python train.py --vocab_size=1024 --norm="rmsnorm" --rope_base=10000.0 --qk_norm=false --attn_scale=0.177 --bias="none" --tie_embeddings=false --init="normal" --lr=0.00204 --beta2=0.98 --weight_decay=0.097 --lr_head=0.00595 --decay_fraction=0.777 --final_lr_fraction=0.0 --steps=4999
Each number is 128 + 32 x the weight over its row's rms, rounded and kept within 0 to 255. Layers, rows and columns count from 0. Numbers have three digits each. The size before them is the row's rms in percent of the matrix's.

# q: layer 12 attention query, 128x128, rms 0.0857, rows 45-65, columns 0-127
# k: layer 12 attention key, 128x128, rms 0.0853, rows 45-64, columns 0-127
# v: layer 12 attention value, 128x128, rms 0.079, rows 32-63, columns 0-127
# o: layer 12 attention output (transposed), 128x128, rms 0.0789, rows 32-63, columns 0-127
q45 113:149080093091099144117073123110119111115112102161120085178139160062126110126120092125106178143190130117156119152134171129124167180183104137083178102106142147139081086174102143109096110087091112160124102169123090125096151091157116131130075157098159111086072100165112116167102145078110181121120157066152089149135211137085161134089157125115041141117131171116148093111099111182128141140064
k45 109:055163174153114162147140176080134123088113165145150126146143164116129142130132124114102099094172107154106118127110192102127121131118164155069119131100041136162138127109164081154110122141155155084164131111115185170198171136110112140166114123144127116127108167204096111159156129117133163074116080130109099151136135137144113162170098233064124152123174176109179133138121158091120175203119
q46 109:127090161156138081091071146109118125122087124142098114129147133098145137103134043089157157151136133168105166160119112052136110160138120163102121159157180173120151083149106161096117167160091169140106093137058109088135139126167065085126169140120156041101096077091108194129140080141179133114083129123126128155087128125123159105107170155119088106068134110086172143107151094183157171171141
k46 115:079153174155114127143169168097072131066132211124106129154121119155162102126139163093140110136153081105091167127154128092186143107129135137123124203095111126196114106131140127161116194135136158057098175137107128102131180154125094116115220102151119134109146182102124138131159169155174115102065084132100153091098156127147107125151120158117167093095141045110138115132127129172134136195179
q47 112:080080105103110115142103089140064102075133208087178155135140104144157101082118138186122116133162113113106104106098174157113091122123177086187121132090162109155134120117113110144105114149179158054103095104135173163110123170158124101115179104165055132079146171120163167074121181112098151112187090098156121096105151155154138107134143123157151168154113199168113094126116169111101170148167
k47 112:188127163102118102144086049097123139097060122136099125127134117117182104058149109134095154148104133138085118102100141207039117098103107104161082112131179073106132105118109108112109089118151157140137142090149143084131105158126137119135155135101132180041090101111099148151127089169117094184160096109123111182074140126178120104117142141121086160123107215185129097079121131101108117121102
q48 061:144091138128102193132134106057064109122173148162128192088153147114145145109183114125067099132127116181110144100084084133107084137100145142154081166167141124097129121137160131172123136059031105179091140108128134148105125115209133124100035148135118165135142146165136137139104123148111141169071084090174119170099053104163150127097145123140111101116134113143142131164114158104094110107085
k48 056:086149142149081060150082165135128133127135169101136147129107061126110088087130124159081094159150178082119128110119121148176122111116146117134127152152125156165135087109162080113137109144170109094094124140125088092151129126172138152120112097091037104134069131074154155104090170104145143141209186082210095133119075123099133072135109139146128113142138174098105055158080112115129095107193
q49 071:211150113139138132140133169103085136077156115071145086115128121154113162140111114145143045144148121132100137139158132171131141109144131185140108151158173143101191143157100148159105125164057088160091121082167107151123130102124138143107169122164146135117083159176106214095154193161136114151117110176095133158122111222137136207157152116079151145146166146077089113145133118107116090101183
k49 058:122120143127156142162094142170139147140098094192090186143095142080179135134118137157092091123141136135108164107067108179132146101112152094115126130080119087146182134096081097119171146111158140133075130162198173077082155136169184170140123142116119099088152106170161150077129113165113148155162139152116127059190103158123205122115079139177177147070135162129123170063149085148098136120138
q50 066:103168176088069117140167151113142122117100113133140176095113154112187129102142126114160077139103152098153146140144141107057131036109153133123140202120171092112074120164148109049110123154107137159170169139122097100098107155113072066105118117128159141135165136094162132158139081167177160127073121082167089099099127119104132109135201113123165158104159047162126081108098115139120121178128
k50 063:134097078134090162092113145192128103122152162166177086166073098107110100173101128114071155111118152131150131143150048154092192142114093072118126144139130181150167127164116104106138103140129122168123027129105100130064030172180139160134140125174145086087140122158121152109106121096117170148130118135146128108130108125177123102107066143118130114156083124063121134075114123113105151180101
q51 070:112175121102111138116173150043173109102130126175147134107135141157120118137156147125130102167127154118115105083125121133163108151139121195123138150125130119108154125183154098118105133122138056149081152208139118129163129108135125079147043119155129114170148063133132147164180025160171130117080116098164149066120142057109115119170147092155138167161169117222120110128094112103152163151143
k51 060:162167146156128170089098178111141099130140097089115086117087160123105072151090125062162120178128089116125101186059113139154136157058113115128074120113085156084174155121097132098137102127139094102186104127102179145141184112089102122160127124122190120171123133205111114116059119112129135111059115144051127145135108154129143150180169158139131156144107114099170155082091086171135149157158
q52 074:140101083157131088155077140148086154166123116117084104127090121134156093133158085082092112136170129096102107163124168115118134187141111093130180103101172146106120166129101200119106151165110156099092071104164145154116121142167168115102178116167117098085126146136118147128071178052094123159219110146145095184129126190190142157149119187157104117132101170113145164094139129145079087074108
k52 077:050142132103120105187154109092158096105111120122113098144164094132168211137116174167141141113116140105136125078139145112130069129174162118148077103100140068134140129145151109146144196122125198199138178117081140048139162174115086155127117134070124198167177140099201067098161140152131140099121153098149092109141086135056145117102136145092125131141129140130087130150129160114161143113138
q53 083:164095094125140141132133062202163150108125087123127063127151124069155148121140174148074227061122106179133156139134140146103132143122131097092117087121155116155109164137127173163148097092172151099130029075076091130091136139209141161113113087126118124080106127135156097142117178138124122136149131100088090134168150098166177137128115187084157088166131090150131140075141125144115130121117
k53 095:174150164137156164114096134158125153154155123064114138204116108122155076130119175148055162105147162097118146098124129137159148125102162084130181176106183098168144142135131125098122123136141179125121062087087105112102100178178149138102120148136062156069135144118129110142142129107090094109155197129116070150116112041138090119085137217161142108129141131090093148066111129074095138120131
q54 087:179146133133160157182117086139123144117129171099132105166163168137092116070164186128073113127123082088125115119099160151139100193125130153135129170060080148144158152156102127120096158123161143108129096142178159113122094149117115183125089190137166137153144107151170179128145079131155143138080100125136229115055127097120131170123105196192098188184136158187103143148128142114121126140105
k54 091:097145165120165126132144148110136116167156196132137094108120069121107168106142159071183119102086099068171119129138193073076159133154161121157108172066131103084126152123193149152152173143178078135106194108114103096144182077140121163132154121130060110142155159118206124126112209166133119086092141144109121115115140128127139095139137141176155065076126114134110137131122153131153165172166
q55 077:130090111091112110156121120207106163133176127123095092144104087187183117109152124116144131113126112159195116172168161109122139102152160102114115141170183157138118152188064171168206122120109168081105094079118086086093127115107151151117172129127138099069128162172191132105125194153108100179149166113121095161191123135132154145186117132139181068076138117169114148121125094118108101120148
k55 076:164097115126084124137028130182148133150128089118132134181118125111105053129069070163116144149157148152107104172130150128128134091125162114124146105166169168176131150142117126052137067145113134157128084174103161161081138135142148129102086190136065079111117122148096160138130104094059120199132118123154090148138158123122144166138099157175093078152114153096116132128129182085053097158124
q56 105:127130134165132164120110054084115137114179116092187139159071152138142111124139129111099141136106160135132173119173145134096109154088153087112113080136068108137112126120145074121183090120142144135181118095083147176117098104162199136126131174117106070141174135085127105183113154044086084101213087153151112116136106153124104159160083153085112061177125097175132088126143115119151142075101
k56 107:213078109102155106110050087229136141115149136140119127157092157222129139139124124132176140144130134117150108114160163169132158152158114122157113083133106139140107142141131102161130113101159053144144099163156100124091135124167162101127118149163227065150150088134181126138107173106079120162156140131121110146174146117044140155117100140174114139158079137111158123103137130121135085069126
q57 089:169155177176147107098123179148132105142080138127070113124165154169174125107154115076170105144181096147099138083146085100112071115111080118145098151094112113101092154157170147137038150179171095105152187142162112204149112151086104122119114126168171121173128090111130167133164151184167145089084103152121100145094154132150088107127113120197129142137153157124097142081183140106121122108195
k57 097:182126069104175124145191112133086125116126102120128127133207165089106147121155146178109143073133089133106121152127024106162153161140111153097184084131100086103110098110159128115113158109128075085123143072134129156106126111122139139102185122130125157151101104147159093094141097118182252140148147083114115125091104144128092124117121046156154167134144159136145104145103114134189103084120
q58 123:105185155115088114118158064111188105140104155161135121083134104117210117110164093110118129142099142119129121114143142078094155077133173156108156192158133117132086133094107116132184103129159132143157109160126139125149144103079120100103150149143171178149124133082101152101141163183080092141128123166104107090131119125148147065136076164075181099089052059127116050066080148152119163103149
k58 115:158112175092107069114140062119173127111135139146078164081126081152132099154129103059141094170126166109155140156157152123082099027149154105162131121131131150162100106123172134133155097088179155153133140163121141154117173098112090133108110144162120128136111123130130154109135207136076048123135115134130061162146119128137144089140098161069136076100122037112146125118093095126134176079071
q59 105:161091122115129091137125136152151177158124131170073059120122128147104142175182147117073178101123076158148113097103137130163148093191130129100108082079157133136206135135138112128091152074101149191068145155168114071141167124119050113163133128140136120110085089188130148117114165134132089195091122131160105140175178103123164097114109101110151132111112147081116151111155110074130067177084
k59 104:127086136150096162153132152159143125161119147128133063152097101206093188111126151091115082092140155165144111071105163134189130122132100129058111099097160165129184147151109157129132135122117093106151095127162153113147154145115118076125113152206082079172180093183177157114140184121116093176062135122143128143176155101119135152150143160122137181132126160096126179136181134051093131177102
q60 099:161076161140113057159100113116136094128134151204139113125040139112094122139122056107142113154167108133130135150101134086135159124171137117087137126183122169179114098132057101113164141107132170143123132129081118144122164102124066138177140159121160069117095126179115153144170133144145102155091116135123132178093181154091143147148138140076123090048090150075177114132074087093154145193102
k60 100:119122160167100110151166187085124150061124163150154110143082122148163121144112126132121124090160117156107107123096171071176116117123134090152103135088126201167152133115163079157124155109152149091121161146143168133165159115134080145125215128202152082171149161139169162174175190141162114143122119129171105145160136124157152127162164182039160107127165066094152128137119132149103126195164
q61 110:123064093121065141142093142149118108139043136135125132147122169141107112133152131164118143136162132153125148149147158165106104119181190119109141103048186097137118133144100135164086143160122165143133112103114114146118124215150102059136128096146153100111107064156126098092131164135116124153149116095109109167115171144133113049131134141162108181127058219114080083125130206078123153159158
k61 109:177089136115141094159122120112094140126087078154105143155127197127150094094185134139059158104169078136051129117148124109121161107079117154139146088125155051149117070110135107147105138130133108141139137115099170118123131147114099100104207137125128135079118016185101148133129100134096155176120109091104096154072145112156063114124100172110087207121111174123155128082149119081129135123122
q62 110:083135081080075147136084108095118148132096101145165113105068153081137090124118100133104115155117149145174152086147189171119163166199147140063162138123077116138073127122113080199139090092154164153169094143123138170098136102122137092135090139143200149151134103170092119153116166059066137110164098116146106171119127132105119109151072173105135126132053125119120084116093140155150117100063
k62 109:121139140092087130135128136098137132100152120152106157091118161139160075141111083178083142122136115161127096113149166132185117111132145149070131092112103114173114152120197074159138073092166169124171125125109214182157133126139114115147136131156165093114086117206115103118157170089053164130160086132178078149129110125116106107156070203044168152152083137114160117113109109128085121102084
q63 122:142156094100138137107123155111161083124139190094133158179190138122131123135136119105124101165119145092079120113099153100058150174059184199103156141135104150134116074119106146087148172152078101121121116141129087126145127113138128112165125163090157157120168176021112093070122151126098110125109182095124114094176150137126193183090142128114093104181156057126102105113119135178137178143105
k63 115:105145163137123065123113156121129138123151174167056160122117170125129151175152102094099132158131134080096173151127167136015088131109125160106095146102064131171124111113105144131113131154114163152094152156125106095141152115149099143149124120050172164089121136132063122112131125149131080117134147117075126124142124179156109123107043171091070182111144084102168128070111079177141177130073
v32 114:135167172182083136090091129112144095106126117139129126090134083107133092178109077125103131165065124152093115125111129119096126182107134104112161204137180135139090158063108114143142116164070174125082147138128191139100102123112104136110132146137120130152095169111146097094131134139098153148115123128132189083054102033129163121086189106087115151123120188093084136151194077114104106191110
o32 115:098085142042172095162174116115088148099118156082153144120134104172137109101158138100086099091117132110164172133166112197096150126169142159145111096106125127104179150176144172118219139103153124124150150131102046091067066120126125093160088153114182149137133056168140139141092130152147098117114172102157110128141114146066083125112064092163105134142144075097118093160106120123132158094128
v33 121:113085094042151146125125153143094199103111147117167150117142093147117147097097135146101119077119107099116141096160118165062184121163132137115038107115140151133152144118178123118151141128137100118170140165119064075101126139138157099131122107114116058072193162149080079198076110095135173151099134114089109145142155119096049143059078139139149120123132124087182165098122137162111133107133
o33 128:141136193169098094120087116109107126114143155154074162117161107176159154161152116120166146131115157165146027116104094072185144162165062125157165110175183139137119069134091100140125072170146118112137117092197167149122107143117135143125115137119124097159128157059120148089168164157155089149154079205153176106101113119151137112165112117149102139065117120127137084138127092174113130125192
v34 104:122176096182132195178122080120135108114165136156094127096050144143214184142107122101182087150166147144135151078154141083117118109072178115118132137110137092141172163172151137150085076126073148128136106089172104160155120167133116139173125157065134110131113142118110184212172123150170099138167115114140119135122100133162168128168087143126127137106133112167133105132095116055200144118126
o34 115:129149115106067095123170173115141125172125087138129154159183119096096117097121126119131116137106097119141121073084103127143083176154101182121131149129079101129175136134155168143097175107151151122112092140104165101150142090138133123114174121121084150155094170135155094120077098133201174112090168088104177085110150078140130106071206203138146148164093166124155222128129175134083092160084
v35 118:139178100065121161166092101069150214109170122115098135115081063145163111109136134092128141111085106087116124077139114093122193157122139132094101095135113115115116203100140126101163161133066181134162176136138126101133146204183107152170141114075152078079204102166092086093091096140131134122104127156112081162144123101133108160081107173098116129150120105099149151143163159097142125153114
o35 130:126163183110093057128134179125113135109128122174126154080123117170168146134132114101114120139136120133132057087061166132164124149145077136174105131160124119129183125142142130155121071157188103062121128093168075175089077112039162131107134088167123204161097165087131117156118164158152120123167130120121164123074130111134103121136122164144156135077130142119174141118117104063063130075177
v36 111:116222137139134151064137101097151128159156135098085162106115062149127124155174156114127159153128167101117097142171127158146145185159073126106155075116163182084128088137123106060126179108089104121140113068084099162175070145149142113193116129106107099105114091166153084073141115162113159118116110116162136135143125089076169074154080129115114103098142143167153131189143093098110132189097
o36 107:139070136106159127116122149158116105118105173166113124152099167119152123118079133165063125179187154086093176116147138135136072138169131109144135152109116089195201095068097107094139106077146090113077128144120095122063137045125137110105137125151121171131114126108096177158146102132134174145141105066145062118093182130113128142100149179139130146104109159069167112118090112070082190125163
v37 116:080172116127109154080094138175183174121128089064086124119123131129103126089089135118101087112137163141099131144122115103150186117107082158093183140148152076119158125101118172127150146111150051182185118117084053092132137096098138177171149158130082099141142132122064140103143111128173091171168165150081147182157086145115128170120100131148077129110076133122132140103133175039146134115165
o37 121:161126173105120128163092168088088149148123148167098134125113090075165150213126181121094095145103133148144081073089100143126084137134118162133060154117146137151105113112181109150136106133152131116108099159150186178103102150193122111127154156087141140148098158157145124149177210085112164162169079172128130216122142152139153083114195203102160156160117110124118121118085092161121137129144
v38 111:150159151175120148071145082111157117152149131155130087095148096103138088157171114068136181162126114093099114135142140178127099167122101112135160158123156140115146138044110062140083135106089097099067114152066124174114130083136104134152070146109133158126085135107191097176134129164122095106103099181120160080101197086074143171120141128116087123144177164166099073169102132140105145193147
o38 115:085102124097143112139120099164094135118071144133157150137082104117122098121094149169051109106173137073144205162183112161168163140170171127132166068120095131150135139153087148110208139077165122105140115094109081107122115137135165090155140090161143137112147098226121079105154070112078200142152107053133111122139096158105139139112097119171128129134095155129153119172135110151067121134105
v39 113:145152155102167223116123142110138063087139132147098137109139132127091130107147094115163133109099130126121139158102133105083125138112133135144147128195159143131042130207109186112149146145058102109083124103210176135135126123128168118055158103122114126103116138157127122027125128124102142137174177079125139160144057088150165086126149105149126150117099098154081153141190072131132153115118
o39 114:109098141143107073151159137113132117134122124097145106186129162160161146119129123083155123161071164142135174133122112164120115117142172087077102115065149093138207118122172124090092139084105166191104184168079097112103144111156075121165144185096149131144121115059116185197083149156159093171132157120117099108087136145073088101157086143113130115122132110099120130114149142027158145150073
v40 101:127113148105186088099183166106121064137121148220096112137161120132155128123209144138157205070138166124142118154102150115149107147197110105109056083120139167111074098164140099178107105109142104084137153057119091096135095127175143153162154097131133170051120118125145096116104137138095124126153119173137137115141090118145130092178106092162171156071125116158100115116147082184138131120107
o40 113:128108089225086187133143076140130135171130124107129158156094146125101114141099108183136124166158173078131163187149146134120163116110168082112128127120114111173194121069084119084112114107104173193109173170106140142144119140123100156064146123132078120094088158096089117130155101152160071131102143070071087035165125141136122137116141104134090107120133127102164111150108153107144098200105
v41 113:171131072168126161129112092123136180151195094066146188090118145154156205166151160132151130156132132131091102145175129124098189163135146149158117100128119098120137149089111160089177078116105112072172110111155125124141114167142087112146127128092167132137121118169184150110173178188125192093090160140111108139153132169077126125206099139122141107130142107144207125178081125118140125183079
o41 115:140130102108149097102156157163149072110108128206167107139122148134130098116110117116149199098188076154109174147122074072106086136157099145173156155143130087182140070170129135137066093123173148072163116118089126167090143063139145157127108130131088169141143135085120130152105110056134163097149111099157114080086112083150085077104143198168150169142154177108141157103141116110108145074124
v42 104:144157140159172073099187119161147081146074150192102079191181130103174166144159117114107162077144151124097134195101116100185128119163103127156097107091106121140097136108124118138105132151187098121144160150131064113135139086143166198111192131135136108084135129062122100126129105138121086119130115119081155056106135129111086162171123102177141159076149128120140084053124122170109102080135
o42 110:141099108200077212105104074135127173161155111121129170094074134091099125186070139177189095146108160124172179182159067152095151098132154090073122097121127122137150120060110110118138118109104159186150142124126159144134142113135130146110091083085092114111085141189142065118152140141143106137153116143138124093176085151142142119109128064105149095117125124112151092180108148166179115190133
v43 117:152140101127147118101139143205149132080163098083095120127141123151133113141117130093114165139123076147026113132151114094133141180061183141161120109087208151094116144003158116125086173122139104144136100102098116102095147112110104153161165167144128113106150135092105104102151084159112130157112158155185100106072088144091169136127126130119097107109183144094108141085097143154101137196146
o43 116:114154149111127178127138138075118145102097117096136201111094105081132137189102171182077130112120152137151151107117124146139095092156126162083138119143121080176088113162121116150129093090151116113126180086159099092119115122137157174174087105093123181177115113146123103129168127126088186116171120083123158113121104131078128088082137232143109167069106117121102037194087098135143150090100
v44 105:083126112134091101124095085110143156175144135086125077141145178108089125096151130107128075171157109129180142170086122132154125051150129151090161148151104090187177130149121142118144061112174067160146133198118058150137123121092124112179098166101128178126102111079123135182153166092150075134146108114109161147150166215155098179153125130114118141160096103152124099111079171091163108100152
o44 102:139129102141146168138114148144124131178125076170138072097154123083120110149125122099119126084151127130137140107138113107144139148109119105140108118163109166107107152127134107188128134163150148098132042131129219170146149161191131075117139131122132041136136127230154089117143149096116138103165099183056137216128103150156144114130199087117159134189109145132113205081154122154114121154104
v45 111:086123109154093067111162162172176106146116125130090084162098168117150142114079140099145128131156122211073123126132151116151061135079109167134141143071132070128175122070120115162034147117138121184129081092111073138135106102122111174200141173116100132147131149087061117148127114135146108136180142160144126107136138157124180175188106122107118111120171157135102127065124166097149121107182
o45 115:127168132132128191133122125137117198142117102091122185107114092036070116150125189181051085141098100095138137103080175157117115106097119143098135158098112152121078166099145123131116140108132140134111154154136209113174170170122132146124144103122125143148097118180161081117179124092079177123100109105107147148137112136148181119058193187130148162155097127185147124183094129176142125145123
v46 120:112072102123156072120112133160094149101065118106194134166192149110073176120146096176109148136144092148142107170080127105143095080122124154145100151132086070160126147099097142063151109200155127133119160179170193103110170122107132136044150105149142155130166132080104151079106159108119134113098132091074105113168140162118111123093144125129154106148118104058182170137134168194101119148118
o46 120:121148125144130170120117142104148133094170101106164073091101140134153143160124130139189163104122132175129152184111119157099214088091145110125134089134178156081061111152172146171066133163101132104174138092101114153123180177103117148126079148085158081123165111113171120136106154117123114084145145196169149161118115135149139122177100036102134116097150170142079103123139113102205128068172
v47 108:157138119208109172106148127171192139134150120122108073144165119133121127157143130073171134139085106104151096134125135140162114119061134149103243126139205099156134130174070153126117119137120149107142116085170127171173103124129126106179141111168119163145056090146118115057126129211118152157147175076079175114171148132120142066179107117116111119161142108135112127157087125105150136145155
o47 101:086132107127157121096145186137137139131114085154132134138107130100162117112116166122101108149125154155090255133123133157111078151125094103121113117075119089095182167123188082110140169092128135169107116149059100145114166092134131119107124169118136116172187126143129115170173152043121154121158109087179035104114147130104131155112158186171174115150103093129113188099150135101118139120083
v48 098:164073136132127122078122168134105174105119106124157128095201121148100118162079096140134126112083064127082141153139126132113146163127145108165100123126179140146127118102148130182182108167075107096141167122157144095090079125142121095063131086167109144114045173197178093104074154127116167139097151161073165124141136046074121132088156136144125144150155131101123154162140060165074161145134
o48 103:093094148112144065161116056122096101118132133131118127145127081206158087118177147119117166105119163149147113154191107093097147146153112106146160099116192145148128106201138121088146101131142151136162152151102088130068081127142134145140100201128193122129222099063116144144139148109116097135104095118180095088136091152125089116152048105184111130086128086119095070138150121138160121092136
v49 105:099112151057123142194152166133102094066129105116056116142061137153140130088119136137151110104150142149116122126111132089128125130103187186111081081067139138093096117142143138097078198083174132150156115084125113125113160112131171134168151126111118086101199122097050143137129096113152062148178097127203103163140082183180168117122113127144149136082132157120114151077121152124165127100158
o49 102:140201126144090178118111151091179161163128120103148161106141137052138165159122147138131115164099132136112073065043173130160119097111148152097121162161126118131133130084124134148087114117108116158067160139190199078175175145104107170119154110111098166134069157089134146107188121197133129155103138139057154124136145128128149123088178214082119143100105127139150132153090130120125125165092
v50 099:114164167174069112039137142179154137131135110123117126153189133115090107150115092132137117155122136128110116193143136153124074102141106120152129146116147089116116140079078079141118120168172172142064136146165146101139076108104128194114131141160103168171084176114202107065142159148121178129088186113124181076119143112038135111093159102087123126164154163096111074122131145127114111178129
o50 094:162077140082179136124160083102092157098078134120175116094101116112149144118154182159051143072123115116162227155174071143110176121127140137133125123063173126128128140111137103107172142115109107152175151137046112150099137134140136132154060108120151108143153064200137120144121140089085095109167142120153086129128126136109122165141056046106153109129117099126113131167117110184167132106116
v51 133:092108128161146124112095116117099134173130099083097202136095177091097197106158110143144100146134152151114167198107121129127171108150096196157139150181082075144141110138058139088151077172132138141128101109157165105144147183117067152114126167129120184168116165110159178031154144113111141097149165151120112121153077195095150115209130129162115137144102095144158146147131147117107120131151
o51 131:158121090116165100159186117147134137098151142142184065127133156117100098149090138151147178079126097168136154141104112099099105079104157077124132129086184121158111134133162142124092109137122178106185116164083144195103128132162158125095130145118124112080098075138152152182064149075093132127139146141139112229121131048130112073126152134079150168142168171127092145098139122083202105089135
v52 122:146119142181053148096163143186182129131094096131113115171141114175160169185095156135150104151120135207131095127156146114139114166103164159138128140120158069122136135106104183185142101160154133141146102064121082130115093099100121161157150119175146155196045106143092145110155146193144136154150174086116142092121060109079140116175107094129138161119099140143056138124095126070146109101150
o52 126:136111094088149146122150188087107144142121124122089165123136132040094120117137162128097107093122101118123219138137113128052101110101079162125110183099123098114123132119185110084172162078108145162144155193090160132126141136144115151140079199089100133160143148128127136138169152044130140101091106132159098064154128132137114104076152149143155099181162082120136148133093122215120121113066
v53 115:061152118163139085154064067105096158152166052094115229124062135116121174134204132138080099157144154111141122116147104131113175048119121176097105146148117094153123157123084164112135095152088137172125116150145190149155152155102095143150113144103129170131135105152099153154193117096120117083123088140117108151155125188124106112132097157114105128143115104074163117146107188083135098122090
o53 123:163135091101144109143167162143137134097110176140151074098152128139157126120069104115179128102147044148106131132075152104110121132136130131177136135185143113108114120125142135161119132188180126046152094105102097182119125147138124144092126137090112089118113126155157129131025163157128146110140170135104150232082136094151123078099186196134172138109140161119116167069098101105100127093182
v54 113:095164176125121155141079121071157074099117100145035151135099093118082139144153118136126095112091131094098138179067131165092118113150100106077131125167111120167072139189110142106138124149072113145122138180136213159124115128135171165070132115107071170137120115132130106057192135104102118132147121081115130124110102085160138119074142082131113183147117104099058136170189101112124138099105
o54 117:102068142134120079135145106124102138136127152099173104106111163137162146124091102085122096140098104138137205130141114147117131108131182106128082126113136127091206140143146142095161153118112155145096134153108084111089121118119069109140121175093199075122116062130101183166064145220164090157097155119103117185126125158083101092154110086076170089097143098064156168103147112071145126164156
v55 113:173114108146122079082132128190119215136136138066172070112178160118073099095088102098104133120103062140076106127152126137132129160112135093167184152133142122135172091081120119152169111154137085148125112176078090085115131086096093110100053159165124101141087142125124103170060136130146167146124137141062153136131157097086112178141152142086092084167129146093159142127123127171106154178151
o55 121:109104161101160169145081122127095108112140109147085141135130076168141134134188160111090125114129169144144071133170124138123128135121079127130160083121146156149064139209145112148125100127140124093155118110142124142083101157170172096166123139124182134151202128140132109127173145040065167124177073136194132167126102169127156112161093126179132162129117134199055074117162084182132148088122
v56 120:152165099109161144132109104091156091170198113085083128158116140160116163130221147110151191126150086130133070163128121094117159129132149183125103079093130129079108164091114169078128153125109102087106114086120134106135139171162123174140170114145132145097149084148148160047164156172091117108101150097159073129150084204108143097200087129097165121132140100146136122182104151139144109189127
o56 122:129143090163128148096181186089160105108091094176189097113085171081129122137065126185128163137201123128097222147102134122132101096111169094093114145157102071152158092115136116109062105101145114127114181121100119167114152115086118145127116096097110191162111147106124134155133100121151146089197131081087116088088145134134088113099168174123127129107127196105161136113135108050112155129095
v57 110:136202102143143152097119107059161164193201125081125157103117092103118099171183128089138160169093124081171093162160135132153146138167120122109120094156155171108127129138133109083156092103064133089110129103117104122162079162161107103150121103105120124085094102167199129125141160147122156104111091150142145155176149116112136101199114127109151082137158108195161123203132066088119151184092
o57 110:130091108121154109129163124164109072135089119206141083147134151177146090088128119137116137123226168092092150149156123119124111171169117089173154131111099094186202086143110113115116099092168100104106117138094088175068123070127157087120150129186136170125148129133115145156128109121158146130155118067101064103079141138132090151107156126155129160132116188061141162093148138059066151123134
v58 118:188046100161086130127134131178098176126138089148135169073109202133181134156088099158121137112104129171087111094169113134111168203074150147150105157124166120136111112102123119211152107117104157132152082092160113116100143136163070064162156125139149142171063177187093133145109110154126140138138146210136148144132095069085142138111119145152098167112135119090117113102152081139126134093120
o58 120:147157132107161080150143126151132132116141156098138196166139043175125095126147143093130102119096126129156087142116143078092094110138075143194163152124164112183112136183133145105140106138145155118186143146113119104134074136170154177122123182118108145087154137065139128135115140082096132116069135102146118070148087097118103087108098242187105146132163056179094118136089151170116107099137
v59 109:092125166182123148129098114090129151179139101088144110130101157106070040094111094137075070189114107160170167172055131130168107076154107142113181154188113101156130106163066116143124115156150136174094125145104162132165128109062106118127079183138141177165091126108153151177106136110145125125134110113104175156130151145126152140182193123100100080153074147155096120128148177099129146125165
o59 112:127113119077175121144161117129105137141127142136135055110187148133131134109184141083099116095136133126116104095145183171077149147083140103123137114097098188105120165137157143154200164144120143099110069143108142164118113156173132066129132133152167117093160109208143129145123167082064129128157147154127098255141132133157135153148140086116145148199137160175085159101149103144142139118090
v60 120:134075147135128094048139161207133154073072121088169129169215149116075173106042120179125130108131143160126134162152118133150097158080145151186172129124132127112135096128117147101132179158142129126127107081132149062122116087104151109084138119190089093152125130136092154070089123107136161125140215098077108112142160113117191126106133128114148106117134117070146168138150140160102155117140
o60 119:138123168126135169149092143088149134100159143119096115150114093109151163137173176147120135159087122163120120117113132167103131070102103138106128128060186121144067120126173095111063116111114092168121156149125117124123231144142119162158124165103169108146170110069155158138162153098079147122114081170238117141150146127133173140159082095110095144129133129166077053136109123131210138085148
v61 113:104116146088174137086123147076120047167155129151106171080162146109126112120177122129116109099173157105141121178103150180133155103146072088103099118130103179112132085160125056129096108095104075109140150143064113159122112105122158078130095113119118150114146180133157107207147128074142095099182093206164132126158124162143145085098121121174141142080147093171112092122162049165115148094129
o61 122:153083122175137120149129039175112111159110152086138095185111123151114099147094103164151123166135174078129123142153088056162138117155186099126121124139146125187129141114072136098159135120113154121094101141141149105152146148189082135113226127130100100045111099133112162081137114186160112157084127098065118134143131144133131149116129140150090129153132149067117130152123146080144099230163
v62 109:096171149132137098095102122127179108189128112084114137146203109108055149119135145145172110141133171146195105176108143173142112087156092121127150121180117113130133087167087141097153083135120099096084093093066130105170098109078141124104131125164108167184052074140162147049156161140135141120156172112106156146170143168109143077202119111137140116145118124179146128201153119082130137120116
o62 103:156070084140163139147161147136116111119135129170119057165106175090126109121126147141114131115200096121083208167168104128087123106095164110123109152072119120114125117107172100095093135078111118165105122195092124200096174151181100091141162171151132092111158115132114176159131141080111158133138085115123035173109142171110147139132132076089153135179111165104103183061149117099139135143145
v63 117:159147115168158158140139115170127114094122157178153059189182134140112096111160126092149207167157090105180102111125139058112097110135202120169113126081130118105117166109127173135104125116177134092107147142176111149136183138132144120109151088111144145097094077141123169126121119205136143137072119064130123087110149162104097095141151139124222101101131176132151140149050144143158113166084
o63 120:127163092138109163091163184107159116139100092131155155119131166097156138141121116169162122099155136138101191150154121191126152185133156145097158101165092116073141080081132111123054189118100114152096132084080131139147175114073120141140057098101093144167148175115128069119160101093126159091197146119141115028109116144151128169149126108128095073116099173147145131125127155134099143113049
q64 082:125161141064135149113166141130172141140191091160182087093070165157125119136132145081107156111075174170127141166049151062131073137135136068133136133082122146135199078114158159127122138090151163101144186143174101096172144133142115169103092081149094171092118107178124087130103168107124055118114134160121091143131175112166142145186126093118129159170142119147117149148142162130159114140186
k64 091:131108172149124158125115123109115112118132201094162110154163091170183138178183107162136111115152075104153186150163095152181076136181183148173139103152126146146078137172093125091144140127118140131123194088178124058060108118139163101165094147092080124092112122145112087115133162133101156153168044097097091096118133163130120101070129164157113139112122156103131112162100129157093161192155
q65 088:152095108137136161115177182147136105149067154150138107175175170163118200105116127132101161148142190165148120107129112112161106128128097060117111103110106150160168138172189105150074115114112100128105094135147097109172154125134138139068134069100141065140104064105150089063096153165163111181070159125154131081155106079164063075160149084118174147170116155155137142129090117143123129143089